From a checkpoint of a small transformer trained on Wikipedia.
Size: 10 layers, width 768, 12 heads of 64, MLP 2304 GELU, vocabulary 39128, 90.7M parameters.
Training: a variant of Muon for these matrices, 1225M tokens, 9347 steps.
Each number is 200 + 40 x the weight over its row's rms, rounded and kept within 0 to 999. Layers, rows and columns count from 0. The size before them is the row's rms in percent of the matrix's.

# down: layer 4 MLP down (transposed), 2304x768, rms 0.0322, rows 1465-1491, columns 512-639
# up: layer 4 MLP up, 2304x768, rms 0.0648, rows 1466-1492, columns 512-639
down1465,094,176,216,235,136,199,176,210,230,183,215,267,81,197,260,96,278,199,251,125,179,225,120,229,171,209,204,206,209,213,137,168,230,189,213,165,191,126,206,222,204,196,208,155,197,147,235,238,185,152,196,221,225,193,247,150,156,224,169,157,197,197,175,193,210,219,200,191,241,169,217,144,224,224,182,180,182,199,199,122,247,195,173,216,175,240,138,239,220,186,309,219,195,147,170,239,156,177,263,168,257,161,221,205,232,214,187,182,238,179,272,172,207,255,189,182,239,179,176,171,211,187,178,219,236,247,232,161,227
up1466,099,174,158,208,206,204,250,272,177,177,217,176,208,241,213,150,197,205,177,233,186,201,141,243,211,203,188,211,169,211,132,211,147,226,233,240,151,161,181,192,201,192,198,236,226,200,189,201,198,283,205,176,157,194,231,179,274,153,130,260,174,171,216,175,220,270,146,207,169,208,207,204,193,168,199,219,265,220,288,211,232,198,171,240,163,221,256,157,109,222,171,239,216,142,178,246,252,249,223,208,144,185,208,159,239,220,191,199,189,182,292,222,281,227,254,149,229,185,277,200,224,217,215,274,149,159,220,188,157
down1466,097,208,274,147,230,273,209,194,200,135,147,236,236,211,201,163,224,155,193,235,141,166,203,143,208,189,127,226,160,206,217,172,154,164,251,266,150,150,206,132,260,177,258,159,231,178,273,238,170,141,235,230,219,233,188,207,201,246,218,242,154,185,207,189,305,159,157,226,209,203,167,166,241,155,232,149,250,161,228,212,103,154,201,55,177,166,160,188,218,130,223,219,257,187,175,200,251,210,148,203,244,206,156,211,266,171,160,188,169,142,244,224,228,232,147,184,199,170,202,136,244,191,197,165,223,207,221,227,283
up1467,100,192,183,230,202,192,174,247,176,184,187,266,231,178,223,214,226,211,187,232,122,133,191,252,220,141,235,192,217,141,146,228,216,275,123,213,154,189,192,184,206,174,209,172,254,178,191,162,175,235,184,181,169,168,206,204,144,242,199,189,185,243,207,146,233,216,108,132,112,246,201,202,203,163,223,199,120,183,216,240,163,148,257,201,180,238,166,258,180,185,204,154,219,176,231,203,230,201,232,213,182,164,160,195,94,208,202,183,283,152,222,164,186,280,236,144,233,247,176,187,218,197,208,154,212,202,175,163,264
down1467,098,197,210,235,170,186,179,191,263,209,187,245,133,199,163,162,200,198,237,170,248,182,247,232,211,219,158,232,235,162,228,210,214,202,220,235,262,179,254,225,171,131,104,247,217,155,184,237,238,206,236,186,208,205,233,215,186,161,258,254,194,179,232,234,177,196,241,234,327,192,184,123,207,266,179,156,121,207,196,182,221,198,171,204,167,273,160,217,223,238,260,195,114,170,163,88,254,106,173,134,233,150,224,213,185,185,207,133,196,177,194,171,174,223,101,200,207,201,172,265,196,208,179,260,232,158,230,221,231
up1468,116,239,236,261,231,217,233,210,171,185,163,192,178,189,211,233,151,187,167,176,251,165,131,230,249,235,201,199,283,198,183,176,229,204,224,254,211,273,280,161,259,214,289,202,239,177,162,162,190,209,167,226,118,245,147,273,259,237,174,191,239,209,223,186,173,193,164,224,154,173,262,106,198,158,220,197,239,273,182,149,202,218,180,252,137,194,136,211,266,152,201,221,191,156,230,231,249,207,183,188,148,165,172,157,220,118,156,222,182,210,182,158,147,165,194,169,192,279,196,141,250,205,183,174,221,229,177,211,152
down1468,118,211,225,196,234,174,202,175,294,221,209,213,222,148,234,176,187,212,232,238,159,220,182,217,188,137,207,195,248,272,241,168,214,297,226,205,172,225,262,115,206,146,225,157,179,198,105,196,261,199,253,211,148,197,197,208,169,219,183,152,167,232,193,228,246,237,206,233,263,190,245,169,202,184,165,268,225,217,130,159,175,197,187,223,142,278,223,217,184,214,189,198,200,202,180,212,156,191,202,202,156,154,214,83,151,205,231,188,116,188,269,180,123,213,134,166,241,265,133,205,195,326,241,207,255,237,210,179,221
up1469,093,222,179,157,208,245,167,170,217,247,263,181,206,180,188,186,201,283,173,179,133,199,234,217,233,225,185,220,220,205,203,227,116,140,192,242,164,213,191,151,199,227,196,183,288,149,168,220,172,194,197,148,137,131,186,188,287,195,187,278,149,219,238,175,183,129,168,235,172,190,196,210,202,145,232,223,150,221,232,227,210,232,173,258,132,185,184,182,133,122,235,166,265,107,227,166,227,113,244,123,163,164,232,247,253,241,257,160,214,145,177,118,248,170,234,234,241,159,258,214,195,135,206,213,247,216,268,211,233
down1469,093,173,216,261,181,166,179,173,264,214,214,264,186,216,211,204,202,157,210,163,232,222,151,223,189,166,243,214,183,260,240,155,240,163,201,233,273,189,251,170,192,204,168,107,173,188,279,202,190,184,143,145,204,177,213,220,156,169,187,169,286,268,154,225,227,204,181,159,185,193,176,199,210,249,281,203,296,161,209,160,271,203,232,194,279,221,280,214,190,231,214,242,163,214,221,226,234,211,216,241,232,250,233,225,194,243,159,245,199,255,149,271,220,221,230,172,287,275,154,263,296,285,174,122,174,208,179,154,192
up1470,103,205,237,173,235,205,218,152,282,213,209,218,202,254,157,172,232,187,166,211,212,247,202,203,269,213,135,270,261,223,211,217,176,204,193,214,173,243,184,204,163,191,260,147,200,205,141,176,166,198,173,162,233,168,215,231,183,213,227,275,244,163,151,179,129,235,186,218,211,139,255,223,210,187,231,195,204,277,189,135,223,207,203,215,193,216,191,124,244,174,130,139,154,270,160,228,167,206,181,180,252,149,170,206,213,201,114,199,133,194,189,278,245,276,187,255,157,248,129,144,222,159,276,258,191,251,194,156,131
down1470,099,144,146,162,192,204,201,149,215,224,178,248,232,170,174,145,192,170,216,195,137,210,128,228,148,274,188,208,251,194,182,179,240,123,230,151,240,242,241,235,249,228,175,144,264,248,129,172,202,163,208,158,234,259,221,216,138,228,165,253,252,185,215,202,220,216,163,210,184,231,180,179,256,183,245,203,213,194,191,276,119,240,193,260,171,171,139,196,241,226,151,188,206,268,172,203,142,225,225,177,206,220,194,193,170,183,197,172,138,182,198,208,188,257,208,227,196,212,198,257,147,243,210,217,226,72,211,211,167
up1471,107,185,239,225,159,255,187,269,158,192,210,156,232,188,218,266,233,178,138,188,294,258,249,141,259,240,266,199,167,179,145,164,232,147,193,219,211,231,244,218,170,193,214,187,211,201,177,159,160,255,97,259,202,194,193,182,226,165,170,180,180,150,223,208,200,156,251,152,142,182,197,233,222,237,209,166,183,233,146,215,264,239,187,175,280,174,195,112,235,320,196,246,196,203,196,238,264,189,195,114,217,179,206,164,249,169,262,171,165,159,189,163,106,173,231,202,209,227,203,229,131,202,194,148,248,179,219,210,171
down1471,101,152,146,188,154,251,185,136,222,241,211,269,217,176,269,168,239,146,155,234,140,183,148,186,230,193,155,170,229,235,174,171,207,147,225,153,233,161,152,224,168,234,207,214,155,154,170,177,249,197,215,158,162,207,87,178,225,215,172,235,264,177,153,169,172,228,189,295,121,180,182,196,116,106,260,166,187,172,185,255,234,149,216,122,303,159,191,180,214,230,230,139,179,195,200,226,206,177,286,189,263,237,246,276,203,260,190,236,218,225,188,185,230,185,137,175,189,246,160,190,271,271,170,228,224,169,179,132,171
up1472,102,159,190,242,191,166,177,230,162,184,195,220,221,220,162,245,173,219,200,276,219,230,175,164,199,171,235,185,185,255,245,187,160,209,217,218,123,102,259,268,157,213,168,221,244,164,72,164,270,285,242,157,237,160,249,231,207,237,168,204,208,238,221,185,155,230,233,214,238,192,155,138,194,175,262,240,153,178,276,164,183,250,167,245,223,177,283,167,241,224,138,127,171,221,187,215,177,161,155,190,212,232,274,267,176,191,162,249,196,140,210,131,211,206,226,214,153,235,140,228,179,203,210,247,182,178,216,176,189
down1472,097,200,184,135,251,181,157,236,215,90,185,220,186,204,202,182,223,171,231,229,116,152,158,172,212,135,101,262,168,203,144,124,153,154,144,225,219,231,202,198,239,150,185,192,149,175,295,171,188,200,213,215,196,189,191,120,228,224,196,158,251,186,217,210,120,196,242,233,210,107,169,246,152,185,211,250,232,256,166,237,214,227,238,147,191,198,172,175,196,200,191,187,154,208,237,188,185,181,227,205,266,238,181,157,208,220,282,247,145,108,223,157,174,165,200,237,201,313,179,173,275,187,168,210,179,158,205,199,203
up1473,091,256,203,192,175,219,204,216,215,189,243,190,129,111,213,188,244,189,183,186,159,192,255,219,237,241,216,216,151,178,172,224,176,174,270,201,225,249,203,193,194,240,193,256,241,240,143,169,244,201,137,203,218,214,174,239,152,176,225,151,209,232,199,157,253,236,213,252,197,252,185,165,104,176,188,237,226,172,193,143,224,197,257,212,267,189,141,224,252,159,215,256,171,168,151,257,284,232,219,167,268,197,242,206,190,159,183,226,120,135,210,253,150,126,165,240,191,178,188,172,183,202,135,181,199,197,72,176,182
down1473,094,236,236,257,300,236,197,219,219,165,162,227,150,183,177,270,197,193,218,198,173,229,189,226,182,197,236,194,207,208,152,149,261,208,169,188,191,186,195,223,171,193,99,228,290,123,176,217,134,214,198,166,281,200,140,116,176,157,171,154,191,228,185,230,259,215,201,251,234,143,135,200,210,189,164,209,197,103,142,249,222,208,184,174,257,139,245,190,232,212,248,228,199,175,223,219,206,217,218,143,157,272,217,148,193,184,135,215,154,262,186,188,213,160,203,181,177,190,216,160,176,189,242,216,172,197,232,190,246
up1474,099,187,216,122,254,261,151,147,219,242,196,310,144,249,216,219,220,173,148,190,165,246,165,117,246,179,211,137,222,200,128,196,175,198,208,229,160,206,172,208,212,171,213,184,290,218,182,176,127,257,243,167,198,186,236,164,253,149,232,126,215,214,176,150,164,182,248,168,186,173,231,183,190,219,230,258,260,189,140,186,180,210,177,205,210,181,201,170,193,161,215,199,193,215,145,187,121,224,217,180,249,322,162,214,218,196,170,152,198,192,221,189,272,178,280,238,243,190,171,259,221,212,136,168,164,140,178,219,170
down1474,097,141,202,281,178,208,252,191,249,244,161,210,199,222,230,213,228,197,201,175,171,216,159,152,115,234,177,194,127,167,165,263,230,208,145,244,195,128,218,225,191,237,186,273,192,172,221,221,232,164,238,202,215,207,76,116,207,190,205,168,155,197,208,258,205,118,145,214,135,150,180,203,200,237,159,189,215,284,210,178,199,278,176,248,153,222,260,209,194,255,240,219,151,237,159,192,202,80,153,283,198,177,165,226,145,293,108,139,104,234,209,234,157,187,270,199,211,203,252,191,197,259,115,171,165,197,207,234,194
up1475,095,260,265,189,152,109,191,218,108,174,204,227,197,213,218,148,172,227,187,194,150,180,186,261,211,183,167,145,169,203,234,195,247,157,214,179,265,223,178,217,232,222,242,196,179,170,190,162,161,204,210,160,177,173,270,173,175,213,198,140,212,260,236,182,186,160,217,214,277,276,200,136,278,168,232,235,188,268,231,287,216,263,202,203,194,196,244,203,237,306,238,215,231,239,279,147,197,225,160,203,241,287,151,181,130,274,274,174,201,213,222,162,224,219,262,205,193,259,192,123,85,211,197,227,224,183,249,271,98
down1475,097,223,161,240,196,200,210,258,229,278,149,215,153,191,225,204,226,188,316,235,205,177,232,211,193,220,211,231,214,179,230,243,219,145,163,169,203,166,188,231,211,214,217,217,290,219,140,173,187,261,188,263,108,126,270,215,226,216,169,243,164,186,139,174,220,230,129,115,173,161,155,229,202,235,156,289,220,162,220,145,194,234,97,147,191,138,184,223,165,198,213,259,251,191,174,224,200,130,159,186,201,184,161,168,249,199,279,173,241,226,120,210,276,166,186,127,136,159,248,235,250,185,224,225,235,151,225,174,225
up1476,100,241,190,206,188,150,237,162,207,253,134,227,219,286,240,70,139,160,282,154,163,257,225,235,205,236,152,268,153,170,146,134,165,202,266,191,183,186,242,177,280,188,171,177,204,194,262,191,159,201,246,261,233,115,195,242,191,170,184,221,247,226,204,168,204,148,181,169,199,185,169,227,192,118,230,138,268,146,171,153,219,289,277,273,246,231,215,204,220,220,167,179,242,213,128,238,202,163,180,168,196,175,265,149,267,142,154,232,288,221,180,227,208,192,185,219,212,171,144,212,159,256,161,202,166,244,213,162,253
down1476,091,109,228,148,182,228,170,156,214,210,232,225,218,153,179,190,225,204,185,248,243,217,197,217,233,168,187,210,261,192,239,151,181,166,295,145,184,140,222,197,191,233,247,198,180,146,224,163,235,150,281,153,170,162,130,208,212,176,234,236,185,180,125,250,195,240,197,237,155,165,247,201,235,272,210,190,225,142,99,171,200,194,125,147,191,216,210,163,187,215,187,199,160,274,226,248,210,231,164,203,231,263,159,204,196,166,179,156,160,180,220,201,154,81,170,182,286,183,179,148,143,181,156,164,199,211,130,143,175
up1477,104,199,141,171,146,216,164,125,138,161,161,260,193,235,156,231,223,216,169,226,164,259,146,212,238,224,211,234,132,206,226,237,203,188,183,72,143,142,188,245,195,261,241,248,209,186,151,176,160,183,223,235,171,214,176,192,246,182,184,183,222,248,136,218,140,152,216,135,173,192,195,191,205,216,198,192,155,121,261,197,146,269,131,180,203,220,174,253,206,234,199,215,176,202,158,203,160,243,218,186,210,261,205,179,259,230,187,170,242,271,212,201,180,179,194,210,110,217,153,196,241,194,134,229,179,268,214,165,186
down1477,096,209,227,211,237,254,177,180,152,211,172,173,178,271,192,204,216,216,213,217,106,166,166,228,255,197,289,249,240,171,162,275,238,230,201,201,153,260,222,284,178,239,189,181,207,246,198,149,243,205,151,207,218,244,198,254,204,233,184,251,197,174,260,247,215,206,192,208,181,90,162,211,165,196,194,260,172,154,191,191,189,238,146,211,178,235,107,235,156,140,187,157,223,172,198,199,211,180,171,164,221,254,243,160,269,214,155,207,250,159,201,130,266,256,202,223,204,191,140,190,221,203,179,194,174,204,188,205,224
up1478,092,200,232,223,220,164,159,212,250,241,202,281,183,171,210,150,173,141,259,211,188,224,178,262,253,235,245,131,150,186,157,184,204,211,210,205,151,195,268,224,169,209,249,222,220,206,192,152,197,255,140,214,216,247,241,218,199,179,250,150,190,222,213,187,236,284,250,249,241,157,235,122,87,203,136,205,229,203,128,210,247,252,214,165,179,222,174,175,229,208,235,301,200,171,233,110,231,260,156,228,179,261,201,207,191,169,250,175,140,254,156,203,175,256,172,226,265,218,204,98,217,222,128,131,170,177,176,186,144
down1478,116,227,212,189,135,218,203,190,181,190,211,236,238,211,242,192,153,254,154,146,226,272,248,204,261,118,237,202,185,208,177,251,166,210,264,192,161,203,213,249,237,166,108,156,235,190,184,204,258,166,204,235,219,185,255,264,209,152,187,259,221,214,233,239,182,151,210,153,130,159,232,180,269,245,265,237,222,192,245,204,222,146,216,217,194,204,224,178,143,175,150,173,229,175,139,302,191,151,133,255,230,194,159,225,223,284,217,192,163,163,166,229,249,147,106,185,160,222,206,153,256,188,135,288,292,190,181,248,155
up1479,097,190,172,244,204,232,270,160,124,250,170,160,130,281,154,184,159,254,241,236,174,212,173,165,239,252,146,313,201,182,149,148,164,199,234,182,160,125,210,137,248,168,209,222,122,205,199,230,278,145,170,211,193,232,184,147,244,175,222,220,154,256,218,199,160,255,161,250,195,258,132,275,219,249,212,214,213,265,212,203,271,203,211,213,243,206,212,176,195,227,181,194,241,180,280,263,154,203,119,160,289,219,167,139,227,192,197,221,176,277,216,191,211,239,208,208,169,171,244,283,171,153,168,268,184,246,216,158,224
down1479,104,228,185,208,253,232,231,165,166,202,194,234,201,210,205,179,255,191,179,178,211,160,198,231,214,68,193,193,228,178,156,215,207,204,247,256,300,227,264,211,207,217,126,227,183,286,224,176,258,241,202,216,201,151,270,164,189,193,294,160,251,199,169,223,184,182,248,159,209,151,203,199,224,240,258,201,137,167,198,128,148,252,206,202,225,228,163,151,244,155,230,209,112,229,137,127,245,222,224,255,135,219,186,202,234,201,162,225,182,135,145,237,170,227,224,191,222,221,206,292,186,222,249,165,205,152,169,215,118
up1480,097,209,176,193,165,207,187,224,177,203,154,223,240,131,235,195,168,232,165,229,249,242,223,133,216,205,143,222,211,229,186,208,192,159,146,228,197,167,217,236,149,218,146,198,275,239,210,132,123,219,207,208,195,296,204,141,210,116,176,207,241,235,177,213,309,197,238,193,214,150,222,269,177,174,177,186,222,211,240,145,185,195,176,212,185,273,134,213,241,131,221,221,231,223,193,164,207,204,164,147,230,77,256,204,281,195,243,237,246,280,175,245,179,223,191,193,197,154,228,232,135,143,235,245,204,115,191,181,190
down1480,089,200,254,226,110,150,138,215,200,218,223,171,145,257,194,233,187,191,219,178,209,206,239,213,221,257,238,121,143,245,232,245,179,210,179,281,189,296,141,207,197,191,203,239,129,190,180,268,207,173,190,180,259,200,196,214,142,248,271,189,175,152,194,210,109,189,200,198,224,246,169,179,201,251,202,171,195,264,191,263,223,293,132,172,258,172,234,167,226,199,138,156,166,159,215,185,154,245,257,233,205,191,145,186,183,204,185,146,181,224,182,199,232,203,175,218,239,196,184,208,237,222,264,234,179,220,258,135,155
up1481,097,168,51,199,188,183,197,212,180,228,240,236,179,115,212,250,238,140,128,215,174,250,178,177,169,196,147,235,192,165,201,249,135,208,199,165,214,250,246,204,111,199,259,187,293,147,213,253,188,238,172,168,166,165,78,126,188,217,189,175,246,186,171,170,175,242,279,240,124,97,145,205,162,251,150,145,156,125,180,144,182,215,239,170,161,218,264,273,207,192,229,218,174,229,245,161,181,217,148,215,216,190,175,170,186,167,205,172,255,259,195,195,257,235,248,211,194,167,264,134,192,146,170,169,200,206,247,215,198
down1481,098,257,234,223,139,202,211,211,258,186,187,221,171,204,113,261,229,243,253,227,233,252,117,189,274,171,201,154,254,142,242,232,218,195,261,220,153,168,156,221,152,250,202,128,171,188,178,160,177,204,218,203,247,217,196,198,136,216,238,179,124,235,235,140,247,149,198,194,243,247,203,185,179,194,174,141,147,238,148,169,177,249,198,209,156,190,177,227,208,263,198,106,178,199,139,221,164,238,202,195,189,228,213,232,210,187,162,152,227,170,146,137,283,125,178,195,222,167,198,181,199,198,191,198,252,240,164,190,188
up1482,105,132,164,169,127,119,164,236,207,198,257,190,134,161,117,238,254,167,170,214,246,151,211,145,193,190,182,184,154,177,197,167,249,181,194,109,167,185,79,228,176,220,238,162,190,216,245,261,237,226,140,167,183,255,204,226,274,196,200,259,199,253,250,246,160,264,199,230,246,228,187,202,267,163,264,205,275,238,191,202,129,97,134,217,182,238,172,254,195,231,132,210,218,237,179,234,196,186,171,196,181,225,187,211,192,251,201,198,202,245,157,209,183,197,249,247,222,264,200,254,114,164,167,222,247,206,255,188,189
down1482,095,168,200,172,223,230,251,173,260,184,159,150,222,273,214,232,239,255,203,177,195,138,286,198,191,169,204,289,207,204,113,152,201,176,198,141,169,239,260,269,196,95,103,195,178,198,277,170,174,209,229,167,223,183,200,172,179,196,224,213,319,176,183,196,118,235,186,212,227,193,278,238,168,141,244,114,116,180,183,193,192,187,184,257,193,241,237,272,140,178,230,274,153,226,198,186,227,193,186,161,202,241,176,222,205,219,174,144,174,216,204,182,180,211,261,226,203,189,251,251,167,255,241,182,194,240,140,153,220
up1483,108,242,219,151,147,178,161,89,219,110,190,258,173,224,136,196,123,208,164,155,188,246,204,190,175,172,171,189,241,192,165,118,233,196,229,190,237,176,216,219,177,203,110,287,158,148,158,207,158,167,193,159,164,226,191,189,159,171,198,167,141,198,274,173,229,201,237,227,234,148,163,233,180,200,126,227,260,156,176,222,143,202,180,203,260,167,223,191,212,128,205,212,203,188,233,206,188,257,202,214,224,285,214,272,252,175,146,148,134,193,185,262,239,165,228,234,316,259,241,207,150,243,212,196,186,225,247,206,217
down1483,100,243,178,226,254,189,241,188,221,140,139,217,248,148,208,261,168,150,161,180,194,166,248,185,171,130,222,237,133,191,221,224,166,198,220,162,203,160,260,156,196,225,221,204,216,251,166,225,168,192,146,242,181,179,162,190,225,176,152,235,222,230,171,280,196,192,194,259,264,241,100,284,198,201,231,170,240,218,131,195,199,297,173,243,169,189,246,202,313,208,216,232,128,195,140,247,243,173,187,216,250,246,238,205,227,257,194,211,183,193,216,186,261,220,186,237,145,231,102,216,177,158,213,206,207,166,198,255,236
up1484,096,214,156,272,224,163,264,172,208,209,194,178,180,178,277,220,210,218,152,227,111,250,149,209,138,185,220,245,282,178,179,243,221,119,257,222,228,161,205,167,221,223,218,244,133,176,163,234,172,237,181,178,140,227,241,138,126,142,224,246,152,271,162,281,207,242,161,208,139,187,219,234,217,205,191,162,190,196,208,163,190,216,248,217,256,293,187,150,168,190,234,169,184,194,241,211,182,229,132,157,169,258,191,192,239,254,157,186,155,238,229,144,160,210,228,282,140,179,247,271,248,201,263,274,174,155,148,187,145
down1484,094,198,263,164,238,153,196,277,207,216,252,143,167,253,153,206,139,227,174,157,229,195,169,141,198,209,224,221,181,222,224,205,140,296,95,241,249,202,265,230,196,132,187,203,245,251,203,184,164,226,243,178,165,147,178,147,237,191,219,184,180,187,246,193,214,185,158,154,241,203,183,210,160,128,172,161,170,272,175,124,176,175,139,249,153,218,269,246,172,212,216,221,160,163,205,198,188,127,254,206,154,204,207,206,228,177,172,191,179,196,156,245,195,81,214,90,263,151,217,203,158,199,166,189,260,209,211,163,288
up1485,084,250,219,159,141,240,203,246,181,258,249,239,171,183,223,181,271,217,188,142,227,211,289,181,257,212,247,233,190,176,255,219,229,203,205,239,212,150,222,218,158,195,205,208,215,205,223,213,269,146,72,189,256,227,154,297,147,234,146,221,173,179,163,126,116,173,238,120,247,189,161,154,168,250,183,212,181,192,189,183,190,165,222,229,204,167,234,285,218,227,150,212,247,181,201,115,219,242,186,178,191,168,115,173,185,164,174,220,222,219,200,247,266,212,222,179,135,166,150,139,236,163,255,180,165,194,175,263,164
down1485,094,187,188,176,221,131,187,143,234,213,207,236,179,200,145,200,236,232,193,157,224,128,134,205,184,164,222,205,207,161,197,154,142,148,304,197,177,233,141,161,241,206,263,200,194,175,144,154,155,237,232,234,151,229,210,215,218,218,249,197,223,219,190,233,228,146,264,242,134,207,212,249,205,192,174,223,208,150,188,238,137,149,137,164,185,263,174,222,116,252,220,229,176,220,242,227,222,201,154,197,188,214,219,177,201,179,233,197,198,176,223,212,258,254,149,237,251,252,216,278,164,200,253,238,306,112,210,233,230
up1486,100,307,178,278,149,167,139,170,205,216,200,236,164,193,196,184,261,202,203,145,240,235,266,302,233,147,165,194,283,227,190,216,172,172,229,204,121,227,225,148,215,180,153,229,150,199,242,258,200,187,194,254,239,211,198,220,265,163,215,201,152,155,212,213,240,204,186,193,194,215,157,193,266,162,185,195,169,194,202,246,235,136,219,226,199,168,193,254,175,225,193,166,151,221,212,153,206,214,208,253,217,171,175,143,171,253,254,96,192,192,173,196,207,203,268,189,206,174,116,231,154,220,206,262,234,176,195,143,124
down1486,100,173,216,202,194,278,178,143,223,221,127,195,167,183,246,219,235,181,171,249,255,153,205,138,217,184,154,175,173,206,223,297,227,250,160,138,226,184,228,246,226,264,115,131,175,231,249,179,184,209,119,218,178,203,212,206,251,183,172,228,204,202,259,166,224,176,231,203,156,186,190,204,160,192,173,223,153,156,176,223,212,204,144,150,204,219,178,191,164,209,250,191,230,194,197,232,174,154,189,206,232,223,163,90,256,148,190,233,246,123,277,202,209,126,236,168,230,144,167,148,170,141,130,182,232,186,253,183,128
up1487,096,221,183,192,171,219,210,173,214,210,224,215,198,129,217,193,219,236,157,235,129,171,151,188,185,201,154,312,170,183,169,277,236,175,166,240,217,269,164,177,182,158,206,177,218,108,200,194,131,218,240,256,249,192,219,216,142,214,185,225,143,246,174,225,211,171,238,182,108,245,158,176,200,207,255,143,170,214,218,220,149,192,99,269,167,177,283,124,233,271,204,246,166,179,238,158,177,206,221,229,165,163,241,204,285,256,160,262,136,246,133,194,201,244,139,229,230,177,150,180,237,204,238,200,212,275,232,187,189
down1487,089,217,182,102,193,203,223,220,201,108,174,218,184,265,213,188,190,142,123,197,201,220,269,240,213,225,240,123,218,222,142,184,153,200,182,212,242,164,119,177,139,292,187,233,154,193,205,224,196,194,153,150,224,208,249,219,138,203,175,202,305,258,254,132,266,191,122,239,180,186,206,256,175,226,119,194,186,138,206,218,211,222,211,206,273,260,175,228,207,183,192,219,233,222,135,216,122,199,255,205,284,192,183,164,199,142,237,200,271,172,209,183,204,244,166,226,160,174,143,190,199,193,232,132,235,228,143,200,218
up1488,099,187,211,183,142,152,174,114,166,238,202,195,180,209,199,149,225,163,199,200,227,173,157,187,213,175,221,162,179,207,229,175,243,159,169,181,217,241,214,188,254,201,144,164,201,152,146,168,169,269,172,220,265,150,243,207,193,190,257,263,183,141,190,239,218,246,217,150,206,181,176,167,254,283,211,184,149,144,218,147,264,188,260,191,266,221,205,141,189,103,261,181,182,222,154,148,186,213,225,183,226,155,213,233,157,271,205,193,293,150,205,222,182,124,163,267,211,139,59,189,194,169,188,230,94,207,206,217,179
down1488,097,148,242,189,224,217,148,190,238,225,179,211,163,109,249,317,226,218,180,220,177,265,243,222,169,164,183,267,241,173,272,201,262,235,218,114,206,158,172,213,208,220,190,249,243,212,227,241,202,168,204,237,266,197,231,155,194,217,147,176,160,145,175,220,162,185,228,166,170,181,168,227,169,180,205,142,196,190,131,167,223,125,143,210,123,142,234,190,192,209,195,155,245,267,195,143,204,241,252,231,111,250,215,155,187,200,230,199,165,167,286,161,204,262,212,283,198,206,193,239,249,191,171,184,163,258,194,191,227
up1489,104,167,168,253,183,197,174,175,165,224,235,212,225,234,158,151,246,207,193,153,213,235,212,173,133,242,160,191,228,185,190,191,237,214,193,176,287,160,217,226,240,214,237,177,203,173,158,218,196,189,250,222,190,109,305,172,185,244,233,195,285,305,152,200,195,215,195,119,143,180,200,143,210,210,215,203,253,165,167,199,230,163,164,192,238,254,259,200,248,89,232,273,188,171,212,207,245,212,153,199,247,206,153,164,236,241,170,137,231,214,190,192,180,225,184,141,176,191,193,241,165,212,138,279,198,188,215,224,204
down1489,097,173,236,170,148,160,225,188,141,261,185,175,173,215,164,251,202,233,154,245,209,202,211,200,263,205,101,189,205,203,209,230,186,216,253,259,154,158,262,187,204,166,187,188,159,228,226,248,238,173,128,204,252,244,232,199,220,213,257,258,252,161,217,166,174,188,182,219,208,240,170,183,197,205,185,212,136,197,233,248,261,211,164,282,172,157,224,251,208,165,165,265,189,173,200,220,205,203,140,187,272,188,166,238,186,140,196,205,139,275,203,167,173,98,218,151,223,265,248,219,215,124,138,92,178,185,229,135,194
up1490,106,110,237,227,216,166,284,199,209,220,243,201,156,213,198,139,228,195,162,206,165,199,220,264,206,256,240,192,221,165,145,206,262,163,250,176,220,221,191,117,280,178,213,208,263,213,174,211,139,165,225,129,169,112,205,179,248,212,228,244,128,231,116,216,213,105,142,193,201,174,213,194,159,215,240,152,191,238,264,156,207,207,236,209,246,192,234,186,199,192,211,166,198,100,168,261,135,136,212,250,208,233,230,213,233,223,169,229,260,192,173,199,240,235,143,243,207,157,200,198,208,178,138,231,274,152,224,168,223
down1490,110,183,202,149,183,259,163,125,184,208,200,170,195,136,164,237,227,138,146,206,181,143,131,225,256,218,216,144,158,164,196,193,160,270,174,221,187,248,179,193,159,171,186,216,172,111,251,242,189,178,186,222,184,174,174,166,179,217,186,228,235,147,168,210,233,178,227,136,221,176,188,116,186,162,217,141,221,228,269,160,275,135,156,239,230,199,188,158,170,248,198,220,116,194,163,187,207,160,131,279,141,180,119,276,199,254,190,242,166,177,194,154,150,202,274,111,208,221,252,253,218,203,220,243,177,167,159,222,145
up1491,099,181,218,194,199,211,269,247,127,254,155,274,156,208,187,162,219,252,162,186,194,289,192,189,197,240,206,265,161,179,219,138,202,145,193,190,230,238,212,151,255,161,136,188,158,227,249,138,218,230,209,190,203,210,249,265,184,253,218,195,125,235,188,168,285,181,186,250,248,198,173,163,222,199,194,223,172,186,213,238,207,185,188,295,110,162,228,267,121,198,210,154,220,217,243,193,150,205,211,151,189,143,209,267,166,115,257,171,164,165,178,193,201,249,142,176,172,139,227,269,183,186,193,233,243,205,245,127,186
down1491,102,174,194,163,273,173,168,207,236,167,250,188,233,224,244,192,228,125,207,132,242,138,191,213,243,170,242,199,311,185,204,214,127,200,281,200,209,189,201,160,184,216,234,178,225,197,175,241,193,209,171,164,226,235,195,210,235,209,269,203,206,190,208,222,162,236,192,146,121,267,197,205,152,251,198,161,252,235,256,213,194,165,140,177,283,221,176,154,236,272,225,296,168,179,213,130,217,259,153,239,201,253,158,117,205,243,117,231,267,168,280,237,248,157,185,198,206,272,151,196,227,212,170,145,199,256,212,239,240
up1492,083,222,199,178,129,268,202,200,159,180,290,121,210,186,160,194,232,188,251,166,256,204,177,165,287,196,241,247,199,234,217,163,167,235,184,216,210,206,126,275,126,132,159,212,175,234,191,197,205,159,230,308,204,204,173,167,240,212,210,214,168,188,158,149,166,232,199,221,211,186,259,185,173,157,132,176,227,152,160,139,184,297,232,185,197,150,141,223,170,153,189,200,270,195,241,195,207,127,170,212,188,162,224,268,196,190,207,228,108,162,99,214,201,238,194,245,225,168,176,159,199,245,190,243,245,236,182,209,149